{
  "norm": "layernorm",
  "init_std_qkv": 0.0184,
  "decay_shape": "linear"
}
Each number is 500 + 40 x the weight over its row's rms, rounded and kept within 0 to 999. Layers, rows and columns count from 0. Numbers have three digits each. The size before them is the row's rms in percent of the matrix's.

# down: layer 7 MLP down (transposed), 320x128, rms 0.0927, rows 144-210, columns 64-127
# gate: layer 7 MLP gate, 320x128, rms 0.164, rows 145-211, columns 64-127
# up: layer 7 MLP up, 320x128, rms 0.159, rows 145-210, columns 64-127
down144 088:510549491541494524527519580463516499570473492484478476532530488458452474516519460498488501474575556487485489493502494431508473510532428630490510494509515526519472545446424494553446404485412488
gate145 101:503465478561450485508515478523594539574572461455522502476522591474500435491469471441539543517531482543528423525564564524443486431515428415466478471501460492445468537484483494501504472558497477
up145 097:504528521455482515541505515491501474444494491551569427440430492410436506463504484437551532518442428460429505498538459482557478517504545471443540489499503519576513473490511553563469546521588482
down145 104:486423459591430443492522515473509437581513506505479447518540490493582535517490469541496477466521509465524482436538547495511506518521538519510487498445498484510406487551519506499441492479488507
gate146 098:516596525429483464548482458458496545475524471535447499494513516390578492467471546494536501433509407549458431515520481469452559507516524544514450459552434530519523491539521530489545513518507539
up146 100:561463473510531539483507553517521477488478444466516460509451410550437527537527420532479518487525576519511566512546547530550497484521551497471499537509562496525479440463509529469460469512538469
down146 099:469555444417566499474518467512545516522511428528518517437491531473451534483461512457558566468516556480539522581496524503480493448509502502508543578606557500459486550473490501463443504532486553
gate147 108:563496493461542466571537508494476414535513496499548485522515567482409534486483575459479582524470400580426532543478481425420464473543496503456499468518516513478452524529448551455470431547579458
up147 117:417509493446525600536524521549466487517481531530495488522457493537481520460519464577550528449391397568535484551519529483518522515459507510474411484450515492516448508505535485458437507525568526
down147 110:468568559463468556537540498534468571550484459492530479527453452513503507462481468585513500429511468497592478506543543496493466554481475494481391444526545461537503496417502467531430517489522513
gate148 090:445495459510542571494452556493538460527576548485575498410516442476546463526570455510524487572432544491461490506494533495496562551482475458433443482516462446559506553502542513504465558530496523
up148 090:448469503460484604457495528506526460552516535471502563471545430477539479497538428557553518541440548517435550535472497484492589536449465448405426530480454502516528571483531508444452580497468529
down148 095:440454465505462559491454442478469469518521552429514535450535476532539501540549423526500565538493507503418547555473498516525519510512449478477536534429452521519540474486557521465537517506484570
gate149 094:543429529463491450467427477487444501543480483506537496532559526507480500530520483517569522511534513566461501564534492509528520511445539429572544499500457504497514520473516488466437443490525550
up149 094:513484523466505507440519456564429463497465482541503544566522456484441480481501481481446595521482524516524475543515504517575505469426493449578551495417514530463548482526486528425516472496466476
down149 090:526509532541450479500430487489513503509530515535521474490536465503557518487503524537582494471526480580532495518437499513504524531509505505462494464431460524469463445440511490483579483450562486
gate150 108:544508518471520625474552566502543491454464442481507582445526481474476441553485480544511525560409499479494568491516482484530420499490492460440480555496517558424480510538521530493518448521545507
up150 106:512511472466556603571569495500520468446502474446573555501516499444437489526516432491536541525429569532485547552503487463513465428430476471473517540510489508463511498619510505434506459476510524
down150 103:438492511514461461474456557478527569504514587477583516558495500554505511491549537490523485468507506535526496509469573507423505500512473485525455506547533522484389499467462510505455526502512418
gate151 100:535492500545433524473458502460427516474494563553467444514508518511447514545467518495538524486527559475557509540492531544492511466447491561446534548539593489478510492469500545473452554489524479
up151 100:450564529545472536465555421501484471462485593550482462465507552559513533445480497480513475516492478447542516493529496540491536466475488542457593531509522477510510553437429548501501530470527470
down151 100:551491485473504489534510521528531530504512498396549461494545452482545498483606478463474461537536531496454460495570454434479530473502520535562459519461516481564452488525514453542467544489479526
gate152 101:547522437425539522509494522489558441434548402522559580531551464496478437501495443488538563491506492508474523519471438457509500523519471452481459476471507451454458499578495571497498503474460396
up152 105:564474462441469508473419538563477496495497487462542530522507452617463545471453448542572490517477533527498508530506500478469523558475478478520546514452500492478468491514522493542460471498494470
down152 107:549490501499446558588502558489524434462595455540543490512547407535414441515552484449530531518528536541496539536482537489549467473533512422504472554480538502483466448555550491449541432453544445
gate153 111:495470430463511592493504464508537491538529478423540562439525466484453509540507581465495568466504558565484562436518536504500487446551515473512516494434467512550496466458489504465519456527500463
up153 118:539451539454472556460526452468499508567514485530519542460545514483498500488472487471498522533511450576437529462570519525455490466486497435515540512511440514561525568499420507433541513516564439
down153 112:388445506480531482507508412498497543522522455601511505453570505434505500427485563489463519537499514569450521538510525547534518398538503502514529518539444447512535534451518516499529544448546541
gate154 099:513548472452480595526445460539514495606452459539503500585510485396492530442565584491491478411466518544483511462539504559482481483430484440513555481511408535469497553466602474504530538466498489
up154 099:442443470526461490515455536436577566569533487515548486514519587532498510533531499513441485493478443530499526428507527474465484479539514489420539440496509495529523504490499445501523506530489561
down154 103:482475547419463590549385519464503497538476423474511448470503514549484500503476484515490464432532525541451532473495525476463473518502465510431524545563454525535478590470531469533458510504451560
gate155 098:493516498458510578428489505495495468491518442461481479571513429482509539562521502474480455465456502476573520434461572600527558501487488525412455542453437466466453528522520532500522501466533530
up155 101:445455492457521526501512439501490495442482421526555540472463444472464559596496491506475464471540499489562552519466525545500635471519461492514398552539442509511508418488542516498492474492485447
down155 104:571510452562510559524523495497509539504500471500447517540384476477532565579535500467511519489489456482555509494420573577520599519438540522454426482469411477491482510518504451469509540557495491
gate156 112:461466479406445512505509492541553464472477469488529520479538477560494500531502459504577459518463445462492445442574473460449498527387494461563486462470473446513540479514490522516515450514509495
up156 101:582516535511521428489494493479464459460528490463517535485487487531499496479493521517490486478444498499538467506484487506514534511488498512479378529563566393494469507552544563453568457543517472
down156 107:507493502390461518455539516526569502548434442501511474544540464519555516507445490516504536497503523433519502531534481518437511491493501426521423586502537521518542560494526517500477491542495455
gate157 093:441513555456495532453454490439460497532550471520591456458480552476475485495469601574605506487508459473514501494554549463525476513433520479480525422541453529486475548464514429473567519496504557
up157 091:507558467519531523470430534523487508471523529478478422472451517503450451472519454502572595438440526469482515559478511520541483482528477474467471512506460533531484503528545500484506456472528520
down157 089:543563516533580507471471556493493567481543465477464463555507480498474488498519455529487455527415508462561445528646509532485495445553416504527499552483558437505482503408477519468492514474481519
gate158 103:468523465414527523488526480507480494529527487487513519532529535451500473520485539495434522503452531485491517467465518491444517473473444532479488481510514485467538473492482536425511466490501542
up158 110:510497538513542490481501561574462508408433510511453478506551478517470482478496421485555526478540534410502510520515480509567524511533511476526459474472484543524439484488507549590486476485485473
down158 112:580519517471498507428525487540505508465504475459463476508543479474508492500406522435531481521515493493592482464492480511518549483577495465483456536546445527463465541462468472529441505514418481
gate159 088:601531508497550451441487519466534507515533469470510474427504395438422476517529529544498533525517481545488529464487481450465471439511526468506591376514567519455523513531471485549542482566509573
up159 089:504568507497484507544416475484481499549598527563552463511472518558531450472440485450506517456521525525511449547511476530544536507460539495464486539515500405538472533458567496517488497416496496
down159 086:569485453505516500480521515544508539456441410521466415478484454453486436534520443553535565520482581477509517477477505444532508507483492427545455469487456531427467481552475535548470466494578546
gate160 092:478478490491497447469500523471484486466501488501547542523480474478458462543547466471486484520425494510513538554457480567518541432449505489526407480514451558459543509467451470513449510568430486
up160 096:457506447495450538496522491507510452515524443466507497572510517514502436579509502462485492418448452529565539617461443547448517481461463525491455577489482509527507572433581538441521470509529488
down160 099:473537520525397505492523558488495478483556474449495452529527471510478531483446498498524548432517563473526439609492540472566542490511464505463508444524418525491499489481466577485519519479487505
gate161 114:502490493523453567521450518538475456485538437482548462491564434466491495499475526477389561508494430424481451525524511496420513491481509502566532473525500541449522513509450565479577467553410488
up161 111:469505506539455547510496510540537551489518518548517523490469506486492399524515503512450518468459527495466420448463453513574495550484543521534571440497476476539458489493506430463504499535489480
down161 113:513504539545469579514500448522511483491509413529560476446572480525468537447517523553423529480433418450459459529536570479434527525463497479539497438561437526491468545519468462534529432507430573
gate162 101:433518488525531480583551562475523507510513449560510545510433514560481398518475514479533551491482482465506514463432523532484520451512569523502481490473427517504500501526526442536455466550517450
up162 102:551457465493478490436412519514471569476486522433585532497530493416605444470484562497516528493546537475482531468568508491502466467450444533500499504471500587482522528492462538523510490420463506
down162 103:549543431475571482576425524515520527478562483453636486470471462443452447505510483502456452490473513457468515515566499507454490488503483531501515477506499458473489465587498562501538528465518504
gate163 097:504567488505508479540530510440502495490419493522540461464506483481512490531446473469480512534503528539510433524519448599442464518472472394397520511510539437546507549483508511433516530504528448
up163 099:467543500481585444531393537517448494534460530565466438513531537516521461472465512484464483491508576454520392528541521559457476574531435504452496576450517505525470560511558516449460531509502451
down163 100:545508558475558466484533590526525545515438554465486445468508509544514510512442453490456408494520551448479540478507539464494483606471457526452440489439458431541457498458472493486553570476442427
gate164 093:524482519478474542467404488470497492461585506504503462425487530522507454514560547516459493502528461506542526545514569516450503464476493493482469440492565501578555470517505538564436521500446522
up164 098:550539535444478433520488519508523424499491498460553483550533507503436515482551468546515488471427498472528515395477526414465488441573572525472503475525571522488471463480512509521508510553554496
down164 089:445516470531486476517499520559522442518544511492571555619547528439506530514599492526538531530453498423502407531467517470452447544553560564496469487502555509437511473498509415398454495498532503
gate165 104:562463480491518518521444594495524511535545398548563512466531475458392498499493518545508556490495493559453460444560537498443453479536507527470514454434496484544489549505504545538548518518552558
up165 104:545469494518517523509489551529535525512502433507494487541518515444483524512473489599550531409491481569479487469560506486459617519544510535534490482506523482490410562448516539524492439433553502
down165 105:495553584506481501519543412570525585435456533456464453512479540490533548535512476534431592447443494491518514537524554491512557567509497480568488465519481490500537480524512502470470454462499515
gate166 105:559478511511455395409527477516498504512525459441478431479577560512582476549518498491534598489489482508488512566466554481486502445549489458510474461470479525469521434500499496424548490527525436
up166 103:511482491495520543532541532479504436514451559478529559464566524560463509511449571473466489513584545569480491498482504503462461451502501530427518581464512504526457548541509538484508512522495460
down166 100:427464434422454550538533516520517472410506483587435470492461477482433487532458514469482470506539514483533482587442421584544509484510546504497551517581527484508483456533437484580457499483500479
gate167 107:548503496491557492544493536541470542457589468451491533459454504461533568429477551501451508466469539516469553484443508565377500536505483492555471542499470488452477498481411486494502435506529563
up167 107:431480506520403475453512399415549494489481452564493473479537491534453468558509435545518485500482479501532457515548504578585459433522497496483518460509549520518544528583540486514506537471450467
down167 112:414475480501423478539506463445449509480523461524458527457455542534471463528528411570483526563465501518520493461475460542508520462523529476513496512490583452497556478527548426556479493506506489
gate168 092:452518460489566499561524445553462515476533527522523500520483536493509515515469495498464546464458563448461461436494485528447583543519552490455540563540540442442544485501487478503442523547423455
up168 097:498500520483516503509511506488500429447521458575501509534481513511431446519517485540442475447402550484531483489533523514570447558534556489462502468486512457549505542484566512476512493554495501
down168 094:469502496491538432519543460465469457470525464580505530505521623584398456579515463515460524492415562536487508454521536451493503483503566441528501484567495450423497547564505495494484508509483488
gate169 102:538407461559438500532426477456434504540467547455513465565507493507494567547563510542556490502534511521444478525537473464525500547445498558480521538588493509481536531446478520449470465465470478
up169 100:515491495586505483522539535459565495497512452535515496501464420540558527401536478454507504493510484468535513534401575460482572539521535547555506434470518491474493405456510547463444464542434522
down169 100:549458519498531509550535487535456525553560527459526541524521524477525556533577552493520520455450535486513479498492460466503445517460499464477519518508492488531570534508529509442482380449562547
gate170 083:556513496437496533467480519564554508546468565469556538494472468446501467473511458536522504465515542524517523497501449425457482520520503481422444432453488510508442487521409496550464471455439539
up170 085:460527430440542522505491562524535598528484534500588566479501511439474478498535524457568533480525485510486509536579485430522497463528567511448530400522508493527463465498413540485511517456535520
down170 088:538499439507444600473581404529500500401520472523509513525528484514469471517519568492529550503537513502455430436474487518480555509481480501539542466501522483481449497492513497470488590511528588
gate171 086:603498440451423493463456535471459485452518499507564542510474440539452477527482488523458502513439506558507536449514537536472541504457439474519497466519469535510518479512474441406453509543484493
up171 083:546461508584485454508483464550474545526492472468478464445519520415484521518456546500544480513576493560451446428529527583467542516470495444568492537507485451430576516489495497557524470439506485
down171 086:508549511518523426550441481573481484548435493443381436475563450477530542472441405454492525509535531576459482494527475529499526555490513447599522469479472432502591511494521505541506537488443485
gate172 090:547525524520476558450482548473452507527552558512517545364477597520418486490461542493468446469463503494519534507516541464529524485543547543538446457486568501588454483452535494458442546511496540
up172 088:512487468509489383487546460493555548509487507489527449597549382515529470487555462495497621526489475481471428440494453474544487495496506477490531501439464514434508496574449520509525433472523436
down172 088:477459505508541511512537474461497551430502504515520422603478462503466463501489559496510521486436425408561488526565558477448470513520484511467533484477526565470530508508510496566441486486492502
gate173 100:511517405565546486545514501526492567490557487525502404471485540549508414477479456545443477427499546497449486558483572556521514495529571526516460484556516468491513508523492513475485530525497475
up173 085:475497450510462531600489514502489509544485505504521460492412519473554503487530519520430488496524435509469453523492522521515564489435619528574545467496456488548565556504490451508542490506473562
down173 094:496494560505476408529467442456509519542498494527423508544460453496446536550441530527569514488504482481497562515595518473512526540412410508464531486537557530452464429532513532452496505484473469
gate174 094:576545547447470501502441448546556494600517524472492481463506448457433482489485540512443490521552476563499478409554452542446504565498546484492532445536595479497569530459425486528476440481511527
up174 101:514454504525491488420536467459486554546485547584509584541496566514447498473504427541500524561469509450503457495519588435568521576472507554467475485514420512461494450497500481499507463486495489
down174 094:539468530449395445482553517437482491419460468608499560502472535503554391493515476485480559509466492522543485442487574501532448539447568533507463512493387501559471466459527463501474532480526461
gate175 115:517451495452534478535452566449490480461438504498557514519524523492469479542483465572523534583473458422521484592489592524527548509435450473495469454497524549491500540544499474526526502472523459
up175 114:498436407522497513455480462557467431482418503514496570498539438506470477582575493476553518535494425587530542529437547503504505526490546510475460502532446469536503474475584520523456466509458502
down175 116:512501502504510528521454564482528507489519481508475479578559501499496516537515471479488536570528430446536501489498509530614546525451457573565447417488529504545494487531498472541463514504552570
gate176 129:532501518553442533525523581499439481435454541492399578463484460471482530464560451572505520455539505509496490529555532465509517560499439519499477493581513526555405540508472554517533479476512571
up176 111:542466511493586487456479492438497405534477485469518445524528615498493437527540538467525539530476483537505450492454516538513522478534520561484549550462506395502512511506569453477473498523464532
down176 117:496552465550477514494490533518525474417543428512598460439573473546459538496474467481450432451526556462533451521503521474529520440538482555545463530540473511494543530496480454456530528498454535
gate177 094:451541500566495502531527501521498454502502499594505512469497504506518500509506436420451465529526495463505523367547428463479550520555408493473474496425485436520538518512458442500511520518569516
up177 091:523539527567521515533476520627460540501540511554439535483529552461468493511423456462426480451483586502447461462538362508564519531451483525546516494445508411491505471470494493479463535471505478
down177 105:452540498481554498536462443518504480497497457569496454479478495493410511530445477466429501542552504415438450529543483525529589494525474493512450557496501491468465502536444461559468496547538540
gate178 085:533526551446462527403470444519452520465465605463550518535497464512478493497548553519491504471486552505445579469537510502537539496479480566521502484489541476469600479487432530526458596389468490
up178 087:530533477536549439542542517517481544528497429552508544447515504562519468511469493421490445512497458551479495488449506526431386403510541505470446516505518554522477536564504432519511489583584492
down178 082:546498427489492584488450567525536470538512514536465444500483565465468414460533506461441489503481478470517513525515550522560551527524448520534559479444494455452519432482542517515455550461481508
gate179 100:490558459502501461536493526452497517507528488496526462505516456492450611487514464469537543538493423450521469472460477505468508559503528503453524476452528537511478416507477487462555475501491477
up179 101:504511520536558499460512521538452496515513516429533496461484548489512484525510538481475509497495556559482487485477460500470474446454507498514471481553478449583531543554566555528441515500516532
down179 097:488486506501572536454482555540502511509441447526500536452473530491572490478497525441455490452529562559557524528488555558512430505504434485527475522547516392502490528461534505510500474581490509
gate180 096:531597443445575488489486494540476489519513507518525447482477451506548537524469517527493512509463514473609506463496495524483440585547501495497434532479574536513489538458539495473433492604517477
up180 091:500541499499490529491503562520473475430416517495470520508547411510430502559479482549563508487464503505505488515523501526514514511462475530478526455523485429552485405422477503486469533371467507
down180 088:479511511555464525477479568564459468487561595466506516493494497461414488507533505472532516456492502498528530487503516536513535497535547468425484533473377459549436463540511484530491501440481536
gate181 091:524504514579483492573445477515544509502522508524485576483571547492485450436466489548447467490514460467465514437455473476460537529526468485537538457567460498423499525472546455447559452498480487
up181 090:473535551518450415476427480474494567513489570466456505490494528502549501459462550522539456444501532498414525485496446580575463494562476569483514508554476527470481485487542494479555494555536568
down181 088:533493469522547501443523467490522498549534469541474460548505491497559496520479490589527505498473470562485488513489437445476540521477547494523431479558489462465555497420536521543482544562546558
gate182 090:461420466439492435566473521424488439479473519475481532495479512438514495519546543547540596446484530503482438475495477523560506521526544522518505485449536553502408413474434484431461496609451460
up182 083:465461508520507433531588483433476469487573493539551479516511459496516537531527505487431502507522517472473519497551509472535524508522515464502507462479552521478521556482480527472516493547434469
down182 088:449519475432561496524491440432494414558507581531450512508399567445581469462513531492494529523453515448531517486493504535519567456494534525543532494449459507470461484546427502444480550538489467
gate183 108:474538558443498531470452454525513478488514469498511473480483486472462487530486490503473539488432492511484542531603528571510448442455447521493447515527488533509402505446554514519449505577491539
up183 107:512561462519474518493543491506424528553520508493532483448472459531474523475523497560475493477420476553483552493516551537499529487481458529498476471538509552434438517435515491520534406457509502
down183 119:510566495453482456557463515444542576539481550516392441519482537525526527493511470521482462573524457452492452495526457477497518490528544500508562528488487448476526454593492476522524537461536525
gate184 096:599459499463478450440544519572398510540516541503487499561516545504564525448495549478525520431553511467509429491483484491456602517508523541524484496463592521483535503495503483421510481525470457
up184 095:436478466503529501482545543463509513539511527479563493498497529495522479496464524525566552524532519527393460453623487487529460509462515470505480580446462502460387494530486588529470471479455498
down184 100:466462572470438457486510487457476485504468529458421503466523481463398550456466509532492586504486467447583542533481526562505482488504474440436477529482477554495493449493494509516521455578498465
gate185 082:512495590475551513464598518491519473497511434507518425520443515570468518469450440531482456517510432591440477464555474545488527528488506502538516561485439557513526439492513497550529506548456492
up185 082:478520497522571506446452561486526439503532460483485530468538432520559570559501541509518503499467494522524495488502532507481463473533509465557551459517515548477502488493517505517573384454485460
down185 080:453527551535512462524514485538511480429519548518460479544498489392512492544454459500549520515551524557446512521459507497455441408501416450573490449549460521482521479481486566496474438442493494
gate186 094:482479467530519521508515499493507545552548494503520487484454540506529536536535557488487523435437485448488494455467458618501511485476491509466511465491485455549508523481496519494568477415530551
up186 093:438462457431528502533558508511540519450472460518483526529520546543489483497439563458510548629477504508501565493528477458536507475484478497477558544479486481440477492533504550504520498559496417
down186 089:454521501448536536537545520439502506428474538492502539473543524441483401452496480471544454580543600457532539552469449495455532481471477550468493474475520463484455484533491472569565538538507424
gate187 106:529511510599509463560467431481432500423511527521444491439436465512516518451480549530535496466487473452575501493480580487524457503519547544503478425558503554490472496518410492608560436517564537
up187 100:525507528538489460508485482474502480464508460522470504432442503470465542418549459467504518416422530492538510572603538485399473580470556545505475475509527443502459469447507478541457448499569500
down187 101:526569547557469444514513491514495531481501577480525513544515549506560536446573464521535541433493492485569475500448507455505450493556531490467455483545472526573497471532461509478507456489500515
gate188 098:564516515498551489458500496515590413504547418490538483567499410515485551514564463451528539517411509531504605527503571532535536532528467478503512538500518447476491480520556521472521449478469466
up188 090:473537453509469526521548529499509553552475523535434527481501486478452525474464535490588489523469495541567512547474535455415490443519599420493526474434515465526438509505461446469485474526514488
down188 092:543562442455455591421502510462531463513584451537530516427495468484512506441490495513468500621477472464500437527526499516478457442414569499565489531553574527474487529517468467463554382532502501
gate189 083:518439484518583501534558427501554478498459554471445505488499513484428443478491465555527547531442496467459454471529461550481484585563503470552478523539545552588537573463515486435531506480504562
up189 085:487488560538492536563463484434538519552496452555490597530517535504495502432497441496529534518521488491481543517491476508521547524532510471495490475534533459547469534417481439466513482543507503
down189 083:540478468545496477507521451553567444505520538518496471488587447445461450531406490555556502561471478502474540469450486495474447526473579468432509519460497534550519532454491480418492538426500511
gate190 089:420520460478502488529470504524475494550522497470527573502543531478503485510538515485496543462490414456487493476465571555486543434392439543511513455417494566393532479546528562485530474479545483
up190 088:494545505487467453516500507427508498527489555499462522454538508497517486508530473539522509543499493526534400490464520539504558496450429464482536557479497466454490433510529557470503523440488508
down190 084:429520445544456556548520488522528508459502553498462498527455517529525504582466427580505512516472491543503452525484472476525455459492543505476592521580526427480466496444491506570525532510563513
gate191 106:550497517458564520515570516512533468434555531477502537471505388508488463456497442510511554515522534558418508483513482452566425556558471537526555529420474461522472545476467526415514506501544479
up191 097:496518527470557538535575559536506459463491460485535517455431443539521489480477479514484545479547517521469508483474473453513473588556479566552536513406461534473498566493474570424477522488527484
down191 097:463552448585509487566509501483579483495482561423446519487535473432548491516517506440508523469507492502560440549442500550566429464443453562535530523431477545545505486513596557528438514501467532
gate192 085:520548397512515517534485484492513399506509505496522533437520516553436451586481439508464530579476432531459448427536524484469455479482561552478503554499487471567485455485504451587465536524452492
up192 094:469512409501551558483509472519519473490502444494516516472537452470519421570487480511459516542459481503522521507428531544544468462461517507462490524470452465599423462490473462565492534504473528
down192 093:486462494490474542452444543533521569523524470500507560536511495536483537469571563485496509447489478475499463481402494506515484474518535546488439487512479373524475523484497457566489552515536596
gate193 100:508557541508462513532458416470466539499605534556526451486475498448531517439501559463458516524588472460505551504450470568458476388556495523470481513481492536476533450501505477556514567503424453
up193 102:501553564561523564480480453507538551457536546580507452542522530450533535477452471406521453526544434452489449467462451451499513461506512453507516476501508463518473531545537472503470517505533479
down193 107:479534542528549543490508490538456481474495571463486533488491495484532522499506498539499525535495381512552550461578439524504499532512576498506501485458514553455469501425517515510496502481466521
gate194 118:496554520464500484535523528479509515536507530557526472453486527548542433438454544479417467519482475471478443465484520559548504475547531454509486486483456522499550438381528500512465518514532492
up194 110:497480546521476524540567456510527460473516393514550430489478497520431447511499437576545510495512505520460530457519430566514393587557522501501472455467471435534536491449505529538549548549522518
down194 110:529501448552470494547536469593532500484487459525470423535451538543489425438446534532505511473445486473525471540534469550524473507518529512524456502469473513527497496461568501497530530544485538
gate195 108:569479506490533442502488444472501485494473479548483463482474525562450511536526479551515583506457426460576504574545496525519493441546489516454457464479509453453574529515525562423521452567515483
up195 115:465502524475529532450523492514529449458528484411524612488512472508454542588485466438465464525549448480518596443536480459537507574496486560471502445559497508498462541570490474585501546431518454
down195 114:540433490417525473483497519417471481457509469509527482546524476489512459602409519492495475463497491489514529480505505538508508494434453567519519423541483516577481559571532528547562556558471457
gate196 105:553516490536510492476416519509470557488470546444469533485524489456464493489436567513495479442522549522511482550477549556479472463516440474492460487563458537553416541496455525509500463500450580
up196 105:527479523512572451492581453489531545509525410554430457481540485499551502505523463426528484457546490474400448499456483521593517468501558470468520554454525468489508504515534459500476567514521446
down196 106:437458478475518562432500501521506529493500503442535467523478520519510535473509466601400456460527566484542532525555463465508447493481521525425585489519524517475533513460478519524524452501443433
gate197 110:538469455541496572575510479532496519550560545486526552473487524476516467464414475463517531513539412503514464516553576424444490482466497540516477459506430568489494465421449474523525495442533519
up197 115:476480476510519507565389511562567525524524499511536490467508566470516466508424543519476556461567502511558431510524520456487503482453517503505497435516496522534468439535473591505566453517508516
down197 118:497557472558490482511460528582425540564475510519463487452488510477545465489481480544556546467551528505498451589531573463457529448493460557518513517542466536589459490518439554542517450520497452
gate198 099:507561501430524525497476578470541475489521481458492545534609522494511547578478513519564462409437454517505515488498511418499501482480520480474500486469552476460430472564443544493504515519534497
up198 103:474508554514520468499474489459435480463448542436459448485463495471499513426539569452478528554517511449475488470521437516476479584460455461559571530478577519502500562443475502549532485548504523
down198 100:450479461457526448507544490530532481532458481550483497486487541505442458443463560481469567497538546480490391580516528544478483445527539514542520550525522445511504517447492518477471422430445524
gate199 097:493553481539475437470522505540447490418454528529485524470478519466457452463505447460461540499533496552498515579540588453548528563562539476554504496452524488520460505429430529556502461554554444
up199 098:506483500479553468463511510490423458420457546514505546490464497473455428491489498503470510541487497533497505568538565441536562536552532489575534470485480534513481534494450463539564421573560487
down199 098:522472607498517515543495452473510529538507478534509420509546421541511498466485519555514412491525529511473521474485393526525485481445520506499505520508453547417507564534581455441510565452509559
gate200 097:470485523535454450472494556529444507468465527542527468376503563489519515536427529487466477535577458464463460511548514463527457505527456519455469481537502508567517494465432480580441531561512589
up200 098:532505491551503526501524475421469500482497478505498540537459435494519459458546465504507523467475506501502554475443507537516516549558497486518472462470500532482451474530590483453548463491443499
down200 098:526476489484457533440459485485432499514504481486521559490474524574475552554525464540486508536453446498486534473426528511499582520532445479502479436567443478502560471537497431557469489517534537
gate201 102:527536457485473542578461549470491489534533505512506514461555475487472486534457507512537531537511503518609457514469479411454431435496518445478436481542445555521459490560431431492461412516539507
up201 109:587530510529464481502522480550437515498524629487464499482474495539540514519452510503529512496538487542467454453494505522508497561535512469496486473465488448416502518451455486542542482557561493
down201 108:525539495579491462552506372475472425478442498486475527458458536544500451478489447473497476486490425502524537463427457485547495547521476525565502519546482502502537491488534469505501501446431518
gate202 104:559487517541554577521429572474515514487460544483508561495497422480502507460464535514445555484519524452506531474544514468489469456502490493528435450521572475498450510528419537476505479488562510
up202 091:511453487513487470521510462487526529511556413443563430443505511493529491563560509487518517496525505582476523553514536615548443481469475414512526512515457539496518540528487425549494569490408551
down202 097:548497486456570576439468472513451524481556502555535536476493492452418449566452501516429444514468471495432459469540499468433519535506565523527499495503552444492496480489513498444532487543507494
gate203 099:493507541453545493563373535516520549443531452530471446465525480512514506523514470454537494522504509529476476522512497520519464413483494441466562461497538461582443456467469496527505574576513524
up203 109:468602416475435570550539468513464441532545524519589559573505533484559477466466455542473544486502477416515543494500505442477517573489551502521431504504528489469452526453464476539413424442516472
down203 105:478506495479391510477469468539470501528486480512507606552523477530593506490511473488538592518472504482535503517471476516471478480518546475472480445456530422542482433517480531501474485568580589
gate204 115:560447459525512506524533500434454534427555536509561533500446485529434446517537511496501498466552460481562572510444478502495500517512500519433469482515519510466488472485608515499510453499512560
up204 116:460491472548503505495523503485463535553516536483488476472423514510408494566527520524457520485550507462612500496448538483479505516515541485442461517513479510533453458461492453525533464425580578
down204 117:452471421533437511463555437499484497492510477506478488459544504514529442498439582501520453479480490442590480561412521495400539530560505454456489484483536481469504547483499493471521416476544494
gate205 120:593419524468530525456432522532452470432441574488524484534551465536520503475448522528479524543573494548564467517487533467545502493509481513505477543493542534399521505519451483485476531561555438
up205 118:447554477507510473503556433483564528541553476475542570494436551514486455498519522479580549489513462511522506459509514495492403546431506436486489479535535405493520527499445487536495517398499514
down205 115:497518549459479536432521420525530535447584531462574437468572542553551529504527452461508466489503490447442528465543479511470565532518456486533475460581422418517467471500493540555471441512467570
gate206 095:459490510427537469464506487465451521480546547476536538523522477483508516551571538542507477482519469427453524476448517495505446533443511468491466518444471545494539504496490520532455552463535547
up206 097:482533499485477411500556485484580485495547470557534520532510461491480519552463515440512567478430424497469410413530527532507502405513515486505541470531482477504552556471537430557538421529531505
down206 093:490492458495519482518428595494449491532438574447446534470429509484522466484462462494526425483536459588538495501495479522455452485450573507529468551522490470477461441536401537511493527448486471
gate207 112:484450524484529466530534539442501447490518490415566542421543533524532492577473476495522497498467564516457555530541454466416469515544495410501534552515504478483458444515533516476433483558422527
up207 113:497520456468453492497471520456400535527448487510490572463519545462502517493522444439462573477442490523572447498520475418457511515480492483525499559494471589462568503491493511449524484439521469
down207 119:473473568452516550425516458546540551538500512406479519513577524511532477493501585556527511408530467497489501511445572583482487522473456476400484519509495421515496490464475560553548499513469464
gate208 093:511487516547544538491436539486506540598483539447454414455520494487479465522518559498477517502459512482470464557518520528443497504550497487492416412523486463572492515533506539558519465435514496
up208 096:550482547581488506496456536481488571549446542474443414480457486493455469483507540485461501489455569511480502518520500503461471493505452558445503478494518479490463406510519529542503498484514489
down208 096:543519502538476530464554470483505548550425496497534484402459490493485530552538570552449490538545449539520426535545488411484485494607532523508500485502477500498529486543480477537616474507472528
gate209 090:528471547518491476491473470534471473464438463463520532527569512498546499448523514531486498542469513514481545468516527447484527548546481487503474524431490573419430510505497404533484527449566400
up209 099:563492570512531537389483490499487541512417516440486574549510497545535528492476503546481524418437453568501523469535475440495530536447444435498539468489514583375490541507462453493496526463523444
down209 092:542464460486512502524420469492480503481530543457521479505477484465436448570446488523483488512534452542544538420493549553532484454540472409427471432497485572553513441517475463499454492523486483
gate210 091:472435532431501527490456498376472533514525513459534513468535432473483537562553527501537462476488459481531474532538564497520477489456471414497523535554522465569491491553579558506456548510487549
up210 088:501512446550494557504521443507558449463514540519527540592462516513461487478470499479561510485441487530511530544456544492479576466452451467502530543518423446450531531506522544472494440459531478
down210 087:502484532455448468483497497502558464448523564499487466560466448494484496519511408529519462493583528536505442499535556480523433483503483562552498494433470461482499469515493452501418530481534508
gate211 076:552512528474531497484514527494481399383548440434531482434481539556621494569519490503493491459497509487548541506507515529544535484502499449497543430554464486472471500503567464486553535555501511